config.toml
d_model = 192
n_head = 3
d_mlp = 768
parallel_block = false
init_std_o = 0.00696
Each number is 128 + 24 x the weight over its row's rms, rounded and kept within 0 to 255. Layers, rows and columns count from 0. Numbers have three digits each. The size before them is the row's rms in percent of the matrix's.

# layer 11 MLP up, 768x192, rms 0.166, rows 483-589, columns 64-127
094:130126123137098153141142114146141079076152102107104122111174119107119123121125164130162138112163107110118143108147103161134139137097091138118088092136126133095142111120134122126140113100125146
108:153135150105161163124107067164154155153147127099112139104156084120150145144110132099123079125129130116140128135131104108166134148087117102117128140137151135140113129141130073114114111152162098
109:123144109132147125178145091153151129142105120163143123142170136106118128137164180146160159125118134165113142154187117132104155128076115118135160139093121120116158147144124104107103117137126123
097:166157098185156112144133107126138132106142132142182125144131118168118099127135147110164125128084142073116109129105140145090168123139134140137160142132096079124125122112152173154102090143152088
096:125129175163136117140149115122106119121128152122114133109089092131121107135130135104145129157188169113149126128089143147107111128116134143099117165137093125173094070129122080118122135159158132
094:128165113099151154119122123154157189091125145118147136107140121151140137199107129099149133108125102170174144069105126161143120171153161143160048100152147118109085113122091077113153107121108113
098:185122150093136141111135123121132129102113123123111136130115058124149074112145099145122141106120091126079174156057150122062124114137152146122120129083141114091117117140163080103130092134103142
100:153156154152126100121152109156098082109125108159126134138110112120161083108162118154079144104114148174134131113144107087130118169100163115108153105148147112142114108138140128146137124096126133
103:079140153126158116144168128155122137148113047159112130123131142109147146133114149093135134131141138137155146125155127149134125120107164148102153139100118123150156127123128135123102158143077149
100:119081163131150157135119095128094102137142126116171120173130130116130100137095097122146102107146123154149092145142182136131163112124098169075108109168132095143143111119128149151118124120095140
097:146101154133136111114118119115141103087122122111099115151129130135117143157079139113128164105142086153127125139151129128109134116140116084074049107123065098101137093156129117147131110124147130
097:124096110105126121160125134092132138126146109162102136111110099090115132123119139146170095148135125162156137143146117145142143142141092137165102120106138143124122114155115091114113074083146129
097:147134107121136094135115092120121087139085151118150113138126135115098115122138162133094163188114112145130169110123128101110116083137140136110099141130130124139164140079116123155124113138157163
096:161098077106141138142122134115134074139087141118118108098154137071127116146147114141111118151122140095069152120165139153134117150146150140104090120139146137166118127083132131135131134128150146
098:132117112097068148148128121147148106101143121141146110176119107110130136151102143108134143117160130137173144123131165100156113147123154087099149165124130137125123119119173113150123110109164173
108:104111122120119108156088107139091176101152123164104142103140106167112098118144101118163129106182082139125141117111130119144119116132122093116130108128136129145081144109131119113175179097127114
104:140144113194130091095166135137130117087116111131109134122179131137159128105105112175126163121118178128134129121100107142105140109139111110075131138141145131136152137095130131161163120148102126
103:137133056129199134150108104106109108133137144162154098076127158129089142153141148138151131138105119119128108136091127088161154103146131119102181144106120177143112147156087110127099105123152162
097:094158099157124114160130137169126110143165145152087139128109104142145108109179105150119101125122131157155110153142125102144141160123140095105097155168106136111150140110119109161166138128101142
101:147129087193125111131108078138132150118176089121157122138101118157151125138102121109121112109098139161134132095161140114096119106176157132155103148138098126141104111109104142078113120154158115
106:160134124100131116164084148124153133167144131088094167155103146175156109159114099131118133089129135138135084119102184108106121112136135147153143117125125138129126056141172087124141137116150083
101:129119116115105117098167140103120142139141140176097134126124116121125141124147101109138142123181068128081142114159163155155133118130101112152180096112141116137120140149146113116123097105143150
103:130098145139132141133108117103115111099097137142110128132098122130124136160178124114198150117106124157120113146139104150112102127146088116094064123120166114147112120091085102150161147133153089
101:137162136136169168126142121156142117089110130136161093128111144108115122091117136135132157132129158147136117151137124079138134105078132119102133131084135127133121157135117119143133143101178135
097:140118142125149096136100110116123089149115110096132127118127097130124118168120180138145085141118156099165164116120111103149123139124115111136178090123129133118197133128134146126144160112173110
097:117144160051155119124170098120112116087094103128117122126148153101124160107129123097127109087099137155129056145126126131101117132153085135143147144108152115152102109127112116118115122123126139
092:141153130120138183122122087139101077149106101141114140136147130145106117091138140094124140124111132147107124114145133150140126138087122140114112109105131127080103119178107130132124161138107177
091:102125114143145085089147088141139101118160158122172121118115090113090125134105121167196121120126171152148181099111143130115125083125134132117105139107149146118124158186150157119126126126130128
103:107127154076171136152111085127097131197085172139116133140120122109156114072114139099118107135117146110092076167169140140118092135105087096089142127127123134124115102124128150109099131144168078
109:162100125112083146116125116126110136132170122127149150138114134157156212136121126141133117118143093142123115137131144136104135132157144155112150133134118096131062122054192174101129123143148113
093:147104110164147137108115118117117133150152137157138118101141096097108118139159149114113171106135120128124146151112129123104119090132131100100117132122148118131139133071124120082113186111128088
093:155149171123152163159186155112178130112112126138098138165139120175086138072138110154129139113092136127158115153099186110152116121123144112134120130102127117111146090108118160122134110104126106
098:162157131115187127120134119066120134113140099172107117154109112151153165146144101110067131123163170154155164150106104093122138101136096104139109182136120149101119139081155137134135121119079123
097:119143149155138101129155132145097138129156136082200126130121092111078115139145154134113088122070118132108075083104114118166114103144141106107111141132100113115115155147120137081115119073125127
106:127134149155131131129071165055135161100145139146103132134130158120186169119133110127140115156132142125154082133130169105172067130122133159127101152160165108161103084136085138132091135128168155
105:129128138127166162123121137151148098148118134103156169122141129135143122109125124140136079080128118125147140131147115106126112168132096125114133120092112145136157143134157148131166117155154110
097:100048140106107099106144106130145119081140148139145111103115137125132126159107111150128136136123137128131151108147120165126128122122130143109138128184106151134116170129153137151132059122138132
090:123164160120121098118169103117106144125156104161113076123129122106171120141110099138107080168123100142185148103120129099101140140157154154125136108123102117114108110114127108084106117183146116
094:123157062133123134112098124150059147135143101127131130119140112122091107116145097170134134143123122144117096116126097127118148142146082149105117081125117144118112109165140129116157165164143046
103:126130188150111120131130099106128099109111100121141105132106085121141149071141095090131140121132115097142172099118162135094139161105146131141121096146086090115114073179127123145136081088121127
103:116122103125108108128110137146104148119101135160162116070157113138111140124140114126130123134126178134141162138107119101131114158131078138159129137125134092105134160093159138126131044074136152
100:125138142092160126134130168138131170135115119128110111095129166167114100160141086099152120129123126137188137119116156101128143139129107124120123143134139107174123112108139143100146141153132148
094:120111130126108079166143136117134155183095153128202138151127149114133136157162143118187138119123117141167176093124104132119124133125091151095110135130145148108108127123179113118077141147114136
097:128117075146141126099124086110144185121163147122100139165208112128149100140144070138146134093134121130128127094154105078079149116126107145127095084109157118116117142112099115101145117122136158
099:131123101149164105183122126081139110138102112073141150140125106086175129135103116138094096137083176164114106163123098118134137097132126141132118103080106144137103131090104124100163175087132136
097:137108094129133158109119129167148099125150109104131125107131148190106132083116060133135180144117133144154142116101128106123100086174152145130115099116067138109162130093119099144145140120084054
103:165137140138124182136178149154110139097121120112140088146182097132152085152116118100084122111136105109162115152122118118117115126126141114129138089133131120138125134109091141136130168143090133
091:117105185087155138105141137184094146119104120136137127136098115152098120104163102119135125141109138118112116099107076133124117089127111164137095127108096150151097119082087124142134111118148174
106:111094149132098125095137120153143156137106109174122148107134086097137155111139121139104096143097158117152131163158113110188128076167066092146106174163165148143137143116156103134139137144170139
097:151133115138111125098171155114113144180165120128093141161113136090149111170091071146117108141147114163116184122139135114144143127141104112114142138127112121141134120147137156065123100141134099
094:105143142152148117150132131116113125142113128138142113102123124114114147103146138103129110150140121138097143132140136123082108167136136141126081128103089153152127108151158145161147105136164103
092:109172097097149135163193152159174155138143164132101135179126105106150112115121127087139132114138142096147093116110148131089099134155130148113183146122128117094135158086146121132137137120087138
105:118162124122125166150145133136121167165102143142137081099170107142160164104136151143144128111164167155118152122122080116150140123153113178130135145123128146139123161116105083124150120138130099
101:108140179124078166122148104138094153104127123092159134169123118119091108131116162152118111109096140153116172115161127134140119124121165156068156125117103142135151080118178112110152133101121143
106:105113163135115146113117146098129146153142119158117134159114114144067120154130147139130133123083149114113128091184062088114151125158093108136111157114151141129090131147137138099174130109118179
099:131173153111150158120094131121118115144136116152143141187138104140157130074165156154116157097115148143113155168099119113129128121107122087124138100121130125162097118131117135120098144102131104
094:141141128112145127135142111123137135125172152159112148124143110122104159122090161142136139158101115127171157138159174126091093168135147072115164124151127076115102140113106154161142119149106157
105:163149161105082095105116096083119109154107156124115094192142162111083130139099130133133174121123177140167149137126139084118123154119127155122109073118124118130168150159126094101106158094166114
098:132146136119149140073133098138098089125142106123115126136121135169099135177147090103133122135143118116110121152154156144123144110154118160186137077148141140132123134145125138117101161108139105
107:076163103091118109093146099143110093125182165131121138138124129145111123133104117103156121145126139153142098125092134071140146164122109148104162143106128122149130143121104113145152108181153138
101:136091138160137117133124097121135163157159125136086125142141146113128174146158121104124147111166099125124125083098138139132104157111085128083107095080152136126118120145098143133155082117159086
089:131103118134124104112082076127121104158181106098113118123154121088131107149112122103134097139113145146192136120144110110157160107101175120135145122143113149179120122144112128150121136143153121
101:138101096132145126138151126130119121155140132137124172136123122141130120139133125142115126125104103122121130099135139103126191117135126105168141158143117137163141125103095102122110128132144120
100:114123110132108119111117127126145108142133121146144087149155142114101158125137123133131150149117125141119105127122122142108097134108139158129147106115145132177114091142150154133123162105082144
106:137138122148109136123124146085120117123108111144142157096122116140156095103115136094099131127087180148147157125145078098109121119107133102108104149115137146157164096089114118101131122159134114
100:147136121169123146144138156132125115119123127183125113089131156135094108138140152147144125098116133140124158174133137078128097133160119113107157100121146141086112126155142132125076133099122134
103:135139082131100115163132143098116114132119096143169113118142120137118161067136127127115124131083133128149098172082146156096134152133142130114116110139127150162095145124142102136055081140151133
100:126132141131138122110130078125132145096156131076100136118138145135131142117132131109124151131094143112109135133075112094121132109148136115087131124119107125133112170120123154118165096123120130
104:084147106148143133136150120160119140156133123123055133118131173130137108109122120105127101089137124133145149127096140149139092117118135129148130151091119058125117084170106111119121114133101125
098:124121166101172132136140140178119143114099107123104103096163119119116131089122110103143108147126098122117094115171123127103130127161139157141130097108137099144135100126126123088170149128112155
098:126095132117083111160151100118120110124109113107127177136144124163162141148148108133078167121104173101119170101110119141166092161102146133165170160130122113128160155101161142137127119122128099
096:138168088143100116139106140117109134132158082119112135126105123105131117125102124132155123109139130112110134079146123105129095145136180094166137103108125126133061118109123141153096108167118101
099:089132149116130138157142155144158149148151102141145144144143159126166121095142149139111139124117121120154133121095159147080163113116157166136147137133138128135100142133086118122148152126158127
103:140103121087137131150097136155115159151118105106144122166173112091086150128122127110180156148123141149142082137094144117127163160118162115115150136085186159139090123139136112153117131127098145
100:108139150139123138128158128155170132130113117130133121121139100118085186129165126139168130143134101154134153129127117148112141131156130131158153132164071144125131147119147096155125133112133145
104:137093146156165124133136125147119122161169116138146140125146105111136093092119101141131103156135118100098124134143152126115118118122133153156147090147131135138153119091139144145119152120091103
102:176143116143148084120136104161097135086141142110120162111155107089133128127121113142182134138141175151129125101139152134178131167106156091114129131105143126126141091131150134148088175096159158
092:086129154143102141114156105113110125169119112125110129148124124101187130165113174123144144154165159151069118122094107136105114114151154125186136148122131121107110109086144129114123116144136107
102:102110100127163090161129128153157140116135128091112127139110091083099094084112126128156135098134167140098099134104195105163102131149163089093092129106165105112117198150140130123125111130118129
094:143094122085149178120119106118123131144167135137113098156153114116081144124132158097129113114151113166133166102134159133162103120130143121119120181108114118133136098147104086171148120162112111
102:148144128133115112129170107153104117172121097113186136131122153132135097146148139106131117132174128117139120126108077096120130121106120111131084121151107085139081150158157127109159161078185144
099:143125140137120174166111123115113177113100154157110125144126153138145140125103153123083098154119156117119121132181097117106118109115112118110141132120151132127113128120106112147118163082078120
105:153096111152137128145106126148066124145131129133143115098166123159104107117112173128128107142152114143129147104105113172108105107109153155126106160113134162122155120147113120112113146142147093
100:137105106137109137118129140097135163164149155150135101108158136155120137098105185120136140123125153151171144090141124092143097143117126103136122147126106116133096109146112138147073147092157121
101:187134119144125121094136090094122170129094158154100118119151158139090152125104109135150123155109168141114100150110138154102134096125138113124152100155130124124129132134125136114153177145143125
099:123110135115128130168125118094143154141130161141111114143132103093147116122127148078130122116137144089174128158134112136075150176110154165195146138106096074161139170100135132163132143133134125
099:088146132131080151170112132142143131110118122119089069121107090134107159102130079127114114152149138160124135145090175138155119177130115134091112140151139117123167103129124165110133143113156146
096:113132143122130111144125133148085123182068095180129145128128130125131100154145098110138139113123107153133122140116164115144054183154140118126164116158148124104096127145123154147113089153129155
103:111132080096144129097166080140096145138126124196130117159105131145128143146099106098144169145101175123088145150104117125148125184130118138073128144121136109140131114064125129159157119107102093
097:115121113104157151153111176093100145152131151148049087158100150124158143138133092119142120123155127162123139126089131085171124110161141175107110135140101134160069124106121126119132092104149142
099:118118141121129178126122142126071093142103144089103099135119099100138118124129124102143148122154132139123138179109145092152076106137124160118155090113157095112126190125133090155118134135173124
092:111133129097178120142123081148092127075115086122147127139099094151140117136087163153119130090124150125150178131095093133132123096141168100117121110181126139122126128093142102116117124126137129
111:158130153100102138120164119113165158136140112125143122154162107118120092109163111106115079140117151153134148111130121094150140133109152107182123172090154138108118120111137104141133153130169120
105:116127097163148100139151111146091100139147116119126138169156105095114110140116127143106102146141116155153134186127094166150142093143099130128123110181163128148157128108094115155130174128167123
100:209105101144132159129130106142131115093181125116127127102158105079189114116156167161115100111121116135123168171098126120139076167174126114138152159137134105121126176115131134124106084124134100
101:072100123122131100144144128070109145161136120175139080133125110174161107118138154123091093140122147136148145151129144108127099133133127131101119150184131118146119128111148088109136127122123140
099:185145160145160108163136131142123139124122112123130140150120161119101110140087127126140148119108161151082162075132139098096167127153099104114154171118135150133115097112115075103157141130117118
102:092144136119117161117098129113110172148179124161118143136182194136163117148098109125160125200144100141140116089092169151152121145126155150117112152128171090130120146071110125111126097123120152
104:105162149130122113136121133096108114128067129125130125118130145112137150125113144081150132125198126166148093151149120121119136113171124162104133127142107147143157132134108094120131125158151131
106:161172151100132152100115088151115129115131103137127131096098145132120152103140079117092151112121123098114082149150125153146088123164110154157109121111139134108120150140130170175140088107072125
096:138133119107131111150089118107124138131080111129140126142118112114176123092112115186122152111080123176148101086103132102120106131163093142126125092123132156134113165088151151148156101094118122
098:115128095087108117122134160146097117139134136100167127151130121127154138106123135100084176111147102089092133173146124158108126165129129122133205154092115105166150164085171154141134175120133214
101:082127184158097145128124111150152117102131117106176101100113108139104131139131143114122161136130140132119145090130149127154113141141125127107126112144106089144112132152109121134157081113160121
097:130124123138129121179156146124108154156103146113170151137133113089154174101119094154126112105135100099141145133132127110101104129139091140110116132118143101138112085147186134121115167162139111
093:138077128116116123153154143137123118123097113135118160114090164138131102099152144113164127140116159161127159115122124130100110172120122149143125110171114126104146160120125115134142118153132108
097:121191100105150127104098114122129130141123142184135118130138192105146111136125180106132122085083153118093173101147107106072140114154126139134128164117148110109108143152154139134117110126131154
099:153133116160082110113103152099148119137106161111175157159175132125112097130125158173138152109123110156143088125109138105117078158121113113121139125122127156149135107127166148137110183131133146
# layer 11 MLP down (transposed), 768x192, rms 0.187, rows 483-589, columns 64-127
096:157112105079100136122115143134097156123119104112097124184128172127129143136138171108119123114148100130093079155146129124102114155109129115147115110135142145136160148097169119123118130129124076
088:124129085133115098137173133127129134134116127121140095127142153114113153110162136100124164079123141150113137155121157121150116162127121142086143116102081129149141157129150113120124128134113144
089:138152167111153127100148160142106112134171100094133137150115178107128128101106096114135166111121122157148145083084152133148106174123149110107118125134110128145147146145137168141118126151136122
114:134095151111135151127130101124104157095095148143121119118103145124107135169124162147122087143152136215115105125176117112132100094122123108117115095091139136140118137127069097128133171145124155
100:126140115136143133110095169107115124160116107126133130093159170097112155167117131126160126094122088127120166102125086106173107128132143059150159097127113130140135147125131159147118127141126134
099:095145099128112112128080132123126164091160119110105152087109098143078203091113137162118136127105135139136140137119076126096108098165143115123110091158138133118134157101111140157093113113129184
101:126132133127134135130143151136132153134158141110180129131112163114086153100089140112135129201141115100111127125172142172169116145119155121115144124132139124168138153122101130156143110134132093
104:115135161135108117126096182138180184069113120129089125104109154152086144158109112141190114130098109131120163159134113162128172135116104134132117159123117133106135136105147146104126166145122166
102:145112115155135149118141132129117178147127174111127143126091203085104066141144119104110159126174173112141112099105145128153121127149096115141079106121144111071156160102115113128128109113117074
104:136139152099120077128121138144154137081120073148146141116113120132147138129147131158131116141150113143143089077135090158100157108115175121137157069098099137108133190102122098104160141123118128
103:110132127120130131134153145136132137155186094146098159125152197135123187145144129122118154158157120136132141162138114162123134081111128093116142079150129148158159106197198152095119129124110129
098:119075148071133118138100123164124135059144132135152104148147095119102137099114135135129148151140096111128088154124128140118129097112132093129154154156079081117156151177120146146095122145105102
094:139108148162123151118111146089153125138139117114125144115144154103226094135099109098143100155189111132127078103147145147095122131144136125115153095120117144129125169144112130134155114122168153
095:104126104156131115149103134108109132156184142134136098148086079126113145125137104137128126138155122146117126150121127122099144155072116118109130154114094128106109099156131113131161136103093130
089:124124097140161190129112130142162152148133108124120121113144133160154137123112153180123095138106118139113094090136104105075178119114086107100095117159081141113122114120073142095123117165092116
109:124127140146145109116125113140161132108135086122123143173107162134134141126108153102161119118132087107104181153138119178118137130144197102131150073138138130155111151174147106077119167137119111
105:093116155097162171096146119113144153158103106143138127133120093098142091144139131156133160132117137097124111116147130136149142118156145142160086135170123139136062143155144132104122132154153145
092:125120183137038117112118094158129091132124135096142137127143164132156125127177130171117119117126138114178154130110132134090115151095163141159107113131133125113174112093166120086128095168134125
098:147091106118144131109125088144182087133165088130121130133133158129139130110134094096127155106123110145131132145128117101128134135143115155150118161131167118171103107090096102144105156137130108
104:189184150134125144100099172116165117159087122136110097119133121132073142166151106138079099169166144132149125122103113113098154120140101132178163123129113105169096164124138110117140082117137141
106:086098103148122124102102123131125110149128148110130120133125147119139109092139126108114116130166148095124107115139108135137148110140118130158149083135112114113109104168114119112119172147132160
118:160090127095088150163098141096133135096090081114130172140129135140146095115123100118157137179139172162103100157109126097093078153157120101132143116114149113148133120136114124113140091138160160
102:139139145141160096113131102076091146163100142168103106095171076110139130136090088124132086144096139144104174129115145090124136118154151144129100142075158146134134093131121130079114129092148111
100:094120140150106127123149117115117184172141161149120107122125132128157162106103157122135109142110089167127154168140132161139056123142127128088090144111081165149126088138142094110134135101099131
098:135102116122103132153129183125149148139149117161092162124142112098138136060125107100117158081122127166138109165115159129143135134129150122130097149137162129137100129101133138140140104131147142
093:114110101139140130138079143134132128155165113110164068107149123108125159115162126113144131155122141080109159120130112086117147119139116126118104104187112142132105137137140086129118108154133063
098:161174140125142118111152123146139113083152154108096095156104125112096110118163142142124089131134120100125119144179125064118126127078100091143103080113167132110126127127130163094166117109100109
097:119098139124117112135132094123121123119095121132116116129178073089116127126114110118120109157096143146124126095115126112120146132114089128073129115122101144115115111090137119129145147139103140
086:125164142139091114124109139142187146113128121138137136168129143169118170142136158149182139085152132154151166127086163123078143121145134101130106110147136114097140121143157151138108143137113143
117:121117114114152128136140144140075099134141133140079116106135134145140129119139187114116129179110167142103120096162098154129138089081119124122144139154121151122139161074093102129125126116101149
095:109100133114162119174134150104165144180144146114084124130121192150152126125063102107160163109111115146115124106161125161139137163113101080136177157144121114104132112103157084149142134156164135
088:096096136127111153102138138132135110118112122133190099134105151127093106142122152153125143140170116141109109152143109108123128104174089145085122137153142113113112071132124101101115140160116137
106:094101145123128103127123118086113111108110089123129077126122119174134102171145148116107137126064120148152114096096114165143146156101098081151098103145155135132124145155142158127099145155156120
098:128128122093143140122187082146138136124089119147063144126100130181114154129136150137127169097125121130117136138151120122108151129087127125163108136115129138126064123129109140129148114159115110
100:152160088118139113129122115085090111148139136117136104129133126164113124095162161150089132107124094106114149126127130131159109103137071080135121132095133135095122175148123105051134103141086142
107:157074115128128141076137101151125140112149139154170095167108118114157135108099133155120123121109149106105156137110108114121141111151117172128118142172159138102143153143168114131105132113070133
103:172096144151084111141133129140136144149125161118145111133150132140116125107137066128133138095114137120153082127152158195088118138147108144108129124100140146106146062106132119154120123148146126
090:157118089115140137194157123120183101151099083114111108129140131111055148133139115116145119087122130130085138148104110133141086096145071131125117175140140128162115117092135173148157113090154143
093:132154177128140102138138120137159139089086120132140170112139115157129153104127153092130153130104188102150150103118142149091169126135112156109124138102111125127116108125134116112131133104140131
101:142098096124117101092141100156134116143128126102106165136136136121145163134113135099137128117148137102141076097135112149142123130128089142160100147123134171127127124166156124149146104169114118
099:172138173104143107092117114135106111118099127144133105109146144102124158148118135133131149134139133129132115134150138156128153121108149149089158165114083139118104142159112136176098128067110122
104:144097131107134109111133120112081134110146104117112146145072096143108114138135184138145112131094101118110188119155128131157139116113170143098103141117184136163127128164138100131130100100137083
088:110140121107118165102097139102130130070090121120085110148114152174125121124130142130125174117140125119090101110081114135143156104136133128128127100086105092136123159116111147107131131120143138
093:133096148112141135134120166134144177107104104130089099101075162136095128116116162091145139154121146141133094129124120125111120121174155136073108152134132129132135125130170165146125112124125128
110:096153135097173134167114133177121084131119119137110118130150144133153095106136126101122128141136144107109137122152151153156163134107087131107125151127115122145137117130113166171143132180145105
098:105153131079113128085114110087114130137140146124133096132090091102131100109115163152119104134131126140118157174099138079087145158091142133148088127151123135095145156130109111115141091156160142
110:125106138142150134147106101103107144154115135106166114123082102165082151133136126136142144083122169124104147082101126143127146136119164121118112118118057129143155110129123140077156137141117110
094:156155134135111119166167104128077085129119123122099190121089148088164138121101102128134149129125131071144127128141130098158129166132132108090144116148142065105138147139075159146145125129129137
103:135167150114110083138105126155141078097134130134090139144087110119138143113109137147152089137130114075124192068117087133122136112119116121115139139151100125087119150143169140174121142128146161
092:092138138117120140089141121123082128102086172115133090083146098093119149100097088092126166152112139147081108159121183114165072141105137148155105135105150159147160146128119129120164134135130140
101:170153116156131140163134112166157104094069160071110085136159137078150127103133090134118117137136157102153123111157100125137134124105157127134135097134072112121120159089151112124067129132113180
092:125111123115119148094097077088112124142109120143133146087163097139122162114105157153116186166089109156113160124130105103115119137128135129125118116116135101145142110129123117098158132117142128
102:123129102112147148098139144119124086145155146108100105198131126111116099138107127088111135170141109187120140130130100142111175136118136096124120123110123136137128136071112101136158134102124113
103:099128112131157141111104129087087113131103173144106097122137145181110133104126122120125136134138115115153103146121106108130122171154111101136129169148159130120137141131124107144109121160121152
103:130127169157123149121150141111139151104128140170080083096137172098146099094103159147104150122110133141095108132112131120109119172100063134135139147089099123104108098135118140155141135109155107
081:135141113123100060139135101154118145086119142116144106183121099135094126150097122083125108115129110139134104121166120156102119120148138105163090154106106157093115141139168129138057134155092149
099:118135084134113145144135109088131154116109125100166125148110113123155127146131149150114096095109184205122123107129111132162165110144124190133127154143098150155122124147137103139147110125137109
094:116142096099165136126097107135135134087133102166148151094167093142175139130157114108146127085141110131107128136127162156078110148126107134136104165147108196099111118161114152139152088128096143
103:104117128094116179134105118104136094142151129146154119130092105116203106117141134117130140113113181156164072134141108138121144124123116120124132111160121132130119121110146147150133162129084136
099:126102103143142168148152129092127174110127116136150083124161160112124144154124082150162083109135131180153195132101136139135124119146099134147120148125127136132162110150128118119125087141117131
106:147158146122114139129114157151133147093159146161124076143120120132114130125143107170121128123108086069167130127145147124115111077112176112168124114153130136116155145096149108133106129135115158
084:117129145123141117115145114119151119136068138060146100135139145160149114141104092081113140131142152133086116110121157164150063078140087143157119123123159129133150138124152151154083117148135138
094:169107115141162151123142103119121112167107177130158103149092114161039151126128135102121117117172115119133112112122115122131125162150116084123138116111120140130137127106152138146148150135146142
094:191142123105155103129154080051081145134156124151123127148144146125161132130145116133163137125138123156135130110144124154149098105154146141136115083124155114144123168103127109111105139133181138
106:106111174115178147137127104147138144165121150124124111120143108108116170108136132104148148130152095132118095128103147117144162147131090154165123149167149127121184106103134124166134133078169091
101:140159110136152158138134088118159154138157141146128136099130131154067151117103126108117136137147145121109114065113112174156147105112152130157133179123118096137131131099138124133156139108118121
095:090103162118109143124145164126172096131176110099106132141175093105128117121142152122120146124147123120089116122127131137135096138133118158148126138124116102099101100117135076130139151112148094
105:130105149134144125098154120148149143092136104168126105129106114113145112121172110120087152131128197131126100150136161118127119155134114128138123147115096148083129133112150152143113150113139124
097:101126141165109122104131130088114161097157126118131114128146110130122113129106110143113094119111121099107171089136114126131116107119126127157110152139129120132169142118112078122148087129092154
102:156146135144101081105155144099103126125121140121140136140132186164171103186120115135101165139138100128138150145128171170138097184141127109128155127117104155142156110106092126127145114112125143
094:132139132103121132110103128160110139164107150127150115133093148151109182126134184122126107148153105100083139129126128160137089118129114076133140143119140137131144118146104157087149150101150103
098:166149172109139137140153108095091126119135037121134126128110125160113149164114123125119083129113124146092147118116153134096130151125181137118142135112160114165157161127116152140113108109154169
097:138153078116121150106114139123145112125163123112147146098146098133124120149116117129143091123111132137094143146106129146112114131164072166152129132102148124100155148102111153140165115121141156
093:128149146123141156101127090155132183151164121121117075146102116089123126101120099131096129177127135136130123087159126146148110139105130143136142138113079146119089158151102076145145162126117096
092:115124133135143134127114151138132102162109162182132102189137118091114141114114139148125132144106138153103146112108169117075136108112097126112136099118166085134118112170135149087143106151137117
103:140159125123122140166104129112131111079120130135116122098140152108117162133127130108165163111136116124125118136133118139136156140148125135122129146130166154110084109146120142104125120135075133
103:095088083188117107130096141123126173154119098085120124086178170153136077135126106127141125153116135164177105142097136131158161125114158132124094132128148149166107142146133131125132126134117174
093:112110126141142091121114152115176113055107163105145122127128111129141114173130108117136123123136097088114129135153150119175118153141137166101119099163131132156120144159111119148141121143140138
106:131175129136080143128131143120122133131115095117166161124112153130115137140126116148084146159119132131140151132194101138110139112142106154146103128155118108124137120087104164114135131126110187
104:119136128118156143092090138140122126105129132127132134131150132119169101170148139113137146156124120108100142131093118168122127133154111126126116117145144120114144108124151141129022129111131156
101:164136104141112165133136126131107128142140157093149130116142123131123121092113116083144140164077147105125130123151127132143111151118153150129139142099094143121122138123110169108134125092118148
101:114096148120106107143159121127086103162173117134128137172114111166123127120117095104150150119126157155143137131144121105173118124140133066131139123118159139118164163087106145147139137143132165
112:090114126147151140124099134102114112150135107155121134123160136101113113130134092140152113094136141099101143121105131133106109085151109089172148140081158144149134147154123137099117129137188122
100:123129116144126108136145155139126085105096137127158148132078103127131120156101086100072112161147111163104128169120137097110176105138152149159131136087138103121115125161137090123138142121107146
107:128132097126164143188141110123110161119103158108145132152145108098120120186145131119133106133154117093119090130113166155128147102160097113150104159133153118133118138151153130109121138158102126
110:079102180107090129108109134142136103087101097153087122126135134132110114114144166150105104156130126112085127149129124158102167138132131137070137120216155108162106117081144077089077188188124114
102:118125187106140119116134149081115092120142144109136102134148129124156124121064146151105125106143145115137097184175140128093124125113109181139103128114088114114102151157132143159068117116086094
101:130147108119110133152129151122158123130171114142103111113163137115111163075140158135058134153171104136124120099116109173115160090099128149154113126106119098135140135132122134091128116118115085
106:117111103165124094142101134159118119139162126078123115141100120159182132157140175139156146120146094173135094115124093147123162082131126162132147091149122132070137099150154101115083132142176121
098:129100107126108112191100116156110106088169117124140099143123170127119101134123110116150160131132133123133127143128142156136110105116084176149160135141169123127145124173162168113130130124118128
100:159102145139122082118152132113130112233125109152118098093080108160132142106137116119129125135143129119139144122132120169105155146160152169110146142113099147151178104140114116115150107095122140
104:105124099135141153142157138131158108124108125122131137075142139124112163126167112111119122135128115099119129082138184140146140114065142129137142133119104162150114144129137124152107150154111129
102:091098135087126153128079167179123101123137077190113086120145141144112126151105143129111158130135172133140120160121143170137119119120126144112128133123096114141119119160135108105139159144101135
096:151111134140128153129106129128184139139130088139116114105148142154104152085154142130145140155129109130180148049145174128108169109112114126131112112123113121120135138172145111136119099139092063
105:119149117163151099168169117081112115110127114147182173121117113114118150100100086176159118160077120133144132120104127119132165120126118121107117091147112129130170092159134116146163133122106139
111:132124108125118144165111149166100107111129147096149136134122128166145087149152073121133114140134133094102125140126128125133129118146106142154145105136188123132112143113112138140118111101119128
100:104125117145111186117112148141130119124101138152120140134121118117118128147158109130134113151151136121151123166160095138202119111121121139094146115169100125145118124189151145110112130139167147
101:143112106146136129156129124148141117120151164128160095124116185085145120143150106119116139149141117071120152106145103124093113148113136139104174168130092136121146119127141064107106113106086148
109:146135116133115170104132117119145109161115104107103106127175178128099120119123135100085153168198141168166091145066118137117130172148130126107133127150105142181133121121142087110155105116112124
110:145162138105116105139187128142155117120143169154101097156157147138113077144144133092149157100140171155143133068121154126135096118126126119144163107126115139176126110124156117114153112103149175
097:158102115121152150099120184196134198127126114124157130133118146111095129124144152126152175133117135114165126135110140156146131140103162136135141107137121124115111111084148106091103089123130125
093:132106141161120151124123116123113135063181134130079110139165131164147144133076140104131126144116111141122125108116133107106113098136157129156075159123172084097132133138122062151101152146160105
103:115108097109116064131112155103141107143154141134129168148092144125129168134136143134131105130136120104098135142176128111104160123108150140145135128119129159070094159125123140135118139115134120
099:167173085127088112098117097134112092098145109125141130130136130120185123082136158139140132114130167208112160133126130145213112195134095095141125126125120131143118129123091152163108148137135187
101:124160173151140138114126101123101055118119148118171136083118115139119106104113160128104148109111130177087142122125156107143102148144136156081138134141180106149099115153101169124123113076161164
097:134112143086143131158083125128113118089159124083139167154116123148094138163135106148111154126154104101156123160124155087093128114135143100120147075128144095079131124128101103100162094145131107
085:106168121143110115177113088164114145118118127139159128125086135155118133104151090119128116114140146096130153153129157127141159104112152115114113090120130114076106112129075113105158085133098107